{"head_dim": 64, "d_mlp": 1536, "vocab_size": 2048, "activation": "geglu", "rope_base": 10000.0, "attn_scale": 0.125, "tie_embeddings": true, "beta2": 0.95, "decay_shape": "pow", "seq_len": 2048, "doc_mask": true, "train_tokens": 651400000}
Each number is 128 + 32 x the weight over the matrix's rms, rounded and kept within 0 to 255. Layers, rows and columns count from 0. Numbers have three digits each.

# layer 6 MLP gate, 1536x384, rms 0.121, rows 446-453, columns 128-255
163152181087119155121115098165119139138095114153157221164143099083104195129143165096094137144162061109154067187097132077134153101213122158157056093099177165094156077185120170129074124149141166075138109154111140164119110105137160103077106164211119095168127058172086132138178116144133125134193117113150125149139119124165118192165130090113155147127122114158099202194089137144142140121207
213169117116119122126077133109140132152094169125131102139168191088167152136205183135133161109148146145112089081133121137173132173162103093103110138126124130123137110111094097160079174075107127200124100138137169159184108152104174153126150188106128087101133123195152117111118146150131125164116063151147135110164115105133130144234104195145151147154135095142130095158076129108112116127152
155118111134179121165125094144134128110122170158075111143131088107097106107126151117176181107182110195093173116080121126129136156114104108133149119099180068068122082130151159104122142077152107116086136178163157156057078163124120080106113123104092138090105134113165110170153109191137158107094190167070154118198111093105104197090119132112112194114183142125142149184168071116150142116181
207100160148152133151151140104163115145181108150230178138111161149116144131145113096102147175120109140170101062131164157108153138143160157112109132176129137169124140152126119087138127163107158152107149131139152124156076199119144088163103182205102186135187132130170147117144112134113117095158120116094142151102164125108115154157087139125030092101134115112143097144132142118143091146053
142104159156112067152108177176126078094137104089150138127147116155086070134150130120198121132117116108159155132148173112140117135137134055124118103117081155171128156161111125119151129178128162164046089139123188078078162139086138095077184130122128154114131167088158117148123128161108175059076114126139133081077144157111167074165137100166128135125084113100138186134161109120130128124146
080136134146139113093173097133097117181130068194056130132141115106112191103132145110147101081158170152149096144026176079142142129072119090107171093147096140155159133153080138145133154141144082147134164204118196135132141117137088144129140136157084171091093126116171150146071149140109128134095154162136129097147081110121162137068135150166115116114117107131119170109097113160136170096127
173119136128090119163161119131141104101046129104125137155163087115110146120094095163092141139077145141129122115091146115160072127114161127161090119144143093105152122083115135140133118104072193134166144116110065116120170165134142121135157126159154140161163128102107221138105043157140097083124153088139166105138087123130107175123120135126094140149101159076169109076112109168179106141112
127118132169159177145102147117100133100094091088076199154096108155148140114134090139082146166104113173088112173115096142137075114123127163108130099097081123123139075131140140105133128121078151199117125142086124091131151095072067139177098096093129133174160106138126109134096110131113147124137103117111162091140088136119131072135107175097120125127127088133161132027046209173169108165079
# layer 6 MLP up, 1536x384, rms 0.13, rows 446-452, columns 128-255
146123145103135191168084170090178134069088096114095140180096103105105149106134154139112137106114104136101128169143098075138096124152095085121106136122157078147144160156147120138182161170157201137128109136111140121171153114157124136147156174169124140149119169108155125127170161142140090139098138179142154111128090110128076127134114144174126127153055021111109103144024074083123093166171
146129133090119128139141132135142141150080107179149100135154123149139087092232175110109164099127112103102163127162090089141099142151149133119171168121098162133124134109148070155141156101100082150096127139171117135162131143071108105108117110030073126175113107128075176094108099138165123165174105101143124102190133151116143147153100142049099177129114117140131167162104117107086128070081
156115129163189065186143118110144091113106179087049126151138100135066157132171127142101175075111188167157112137089168151116128127070138178125110026130122133075161136119126071138066160103170140098087091194144121150107150075113131130138129175137125135098119124148122169204066104155139092101180105124083125112122149121077101208102133062123054166119162170086125156083132152109086086111123
146133125144131091112088162151122101117108137117128078109159100097147182104076138158192106121152131039104196107127147181119158103157099106126166103129106161140088159148144101135118159094150158196112089097136110109179136141111095145134081103148188152122143156110129141183136090173117173112124088119136052102075101096120113088061114098159124131140114145139162115134123132148125150133149
192107203159097150136145150139076093121130051148104069146122123054181152105087184135128130155127140143228113111171116109117117139181132142128118109123111143134160109125137148127078089072192139109121117124117186147107127129061103118179135126130149085117115087146141127099113106170150131132085180151111073061089132100192138121131177147091071099155127101150138134094196167125121157124151
174168160118128096155079125160143055123097146121168154079155095176151127059157079214131119129161136143061191090133135143155095101143148131087138129117130127135140096153104165107116131141093126086095161137140116098154117146073128160046095171203160155129145073164120128086143145106119108120126158146089143081149156081090110145095112126132108187104166123102173132092135180140132136162141
111101157131088106119124091129160119093135176157092207196141023206109150065126115145091115175127153107076089137098084120139128140150170127127131169135078143052159158206106149146081149153120097176183122157175115117130159205172159086139117185158121094149146077029166177093185109161133146099137202132125129148158173190154184131081120059122125146077090154124151123122099127144155129113125
# layer 6 MLP down (transposed), 1536x384, rms 0.124, rows 446-452, columns 128-255
150157122129120132174105196110105120145053145102107109081125144061163057099124093122120162155128094144121191111118086159170118101124074122086104103114110134151095088120165129116104094124083080099149186095140136113129155130159130128037119109109134155109135139163146122138118039125163143128144091133128146163116090129137116154135125190076130134169123080070108144116114182134141125116165
116042081124088144093188150131124123084174187108138086134071212046134141088110144138126107106148136101157175103114169186159099145099176127140157188139130141126129118122117083069080126131065159177130136132108113098177083094161166064114114125125131157134118109134104106143112085120105087086173218140107126128125081145198081140111136111039168080136126145127008159139108175115164147110123
151107108165185162137100135105140109156142118119158137128131103072179099141202121083084080168124176152126163159107136162146115155166104137143081145165136082081135178148145091135137135131180135192069123121200112184081118119149152124151074130095114169093120084108156121094141156130088091155154181131130133155122110072186091171125134059159166159119167150139162089070188100145128155140079
098051134154154113130139041165106065128140124138132127104099081094155168133100136140178182125104153141090155152146087176178127110176161126105135093101133068161140134199127115162137098118112107165166101172113117131117121113126113124150103130139060080142109117103133058152091085082138169121103117153135107159180198043113111126139144080145146169140154080123164132154105123107140149125131
151110110121137105095095160087084088120126155109139136143116120155183219138144135166126151156173149142191127089064141128145134154145123074165137084155189109133096087086170099091125101076077181107088156122103111169097150124156147146185087117119093119123072116138080113061158146137163090166131126157167118119046155113146154111096156160128154147080091076113174132088076082155216135071132
118050148194095161162156146152068199157165157087115175159077116176134099133150133173155125108133120162144088100117103065093162111137072088137158105139084123179132126155176144183154175119115136109104183101166087106108127078086117147134119128141113116068092143165102109131128175115070138021116107108153109117172034089097177074144110149134091128102211145153150142111139097190122164118105
137176147157110194166194112194113086195128134111121171136121104127118145146162106217164150142121144146140153145137153117167156124135107150124093109101097114146070137134161148122122114111154074108110131153167064080107120178161151123177116070152107158102191138191123145152105091114113137129138095111107105106079124170123131158090129145163119136149112159123134090074177203138113145119162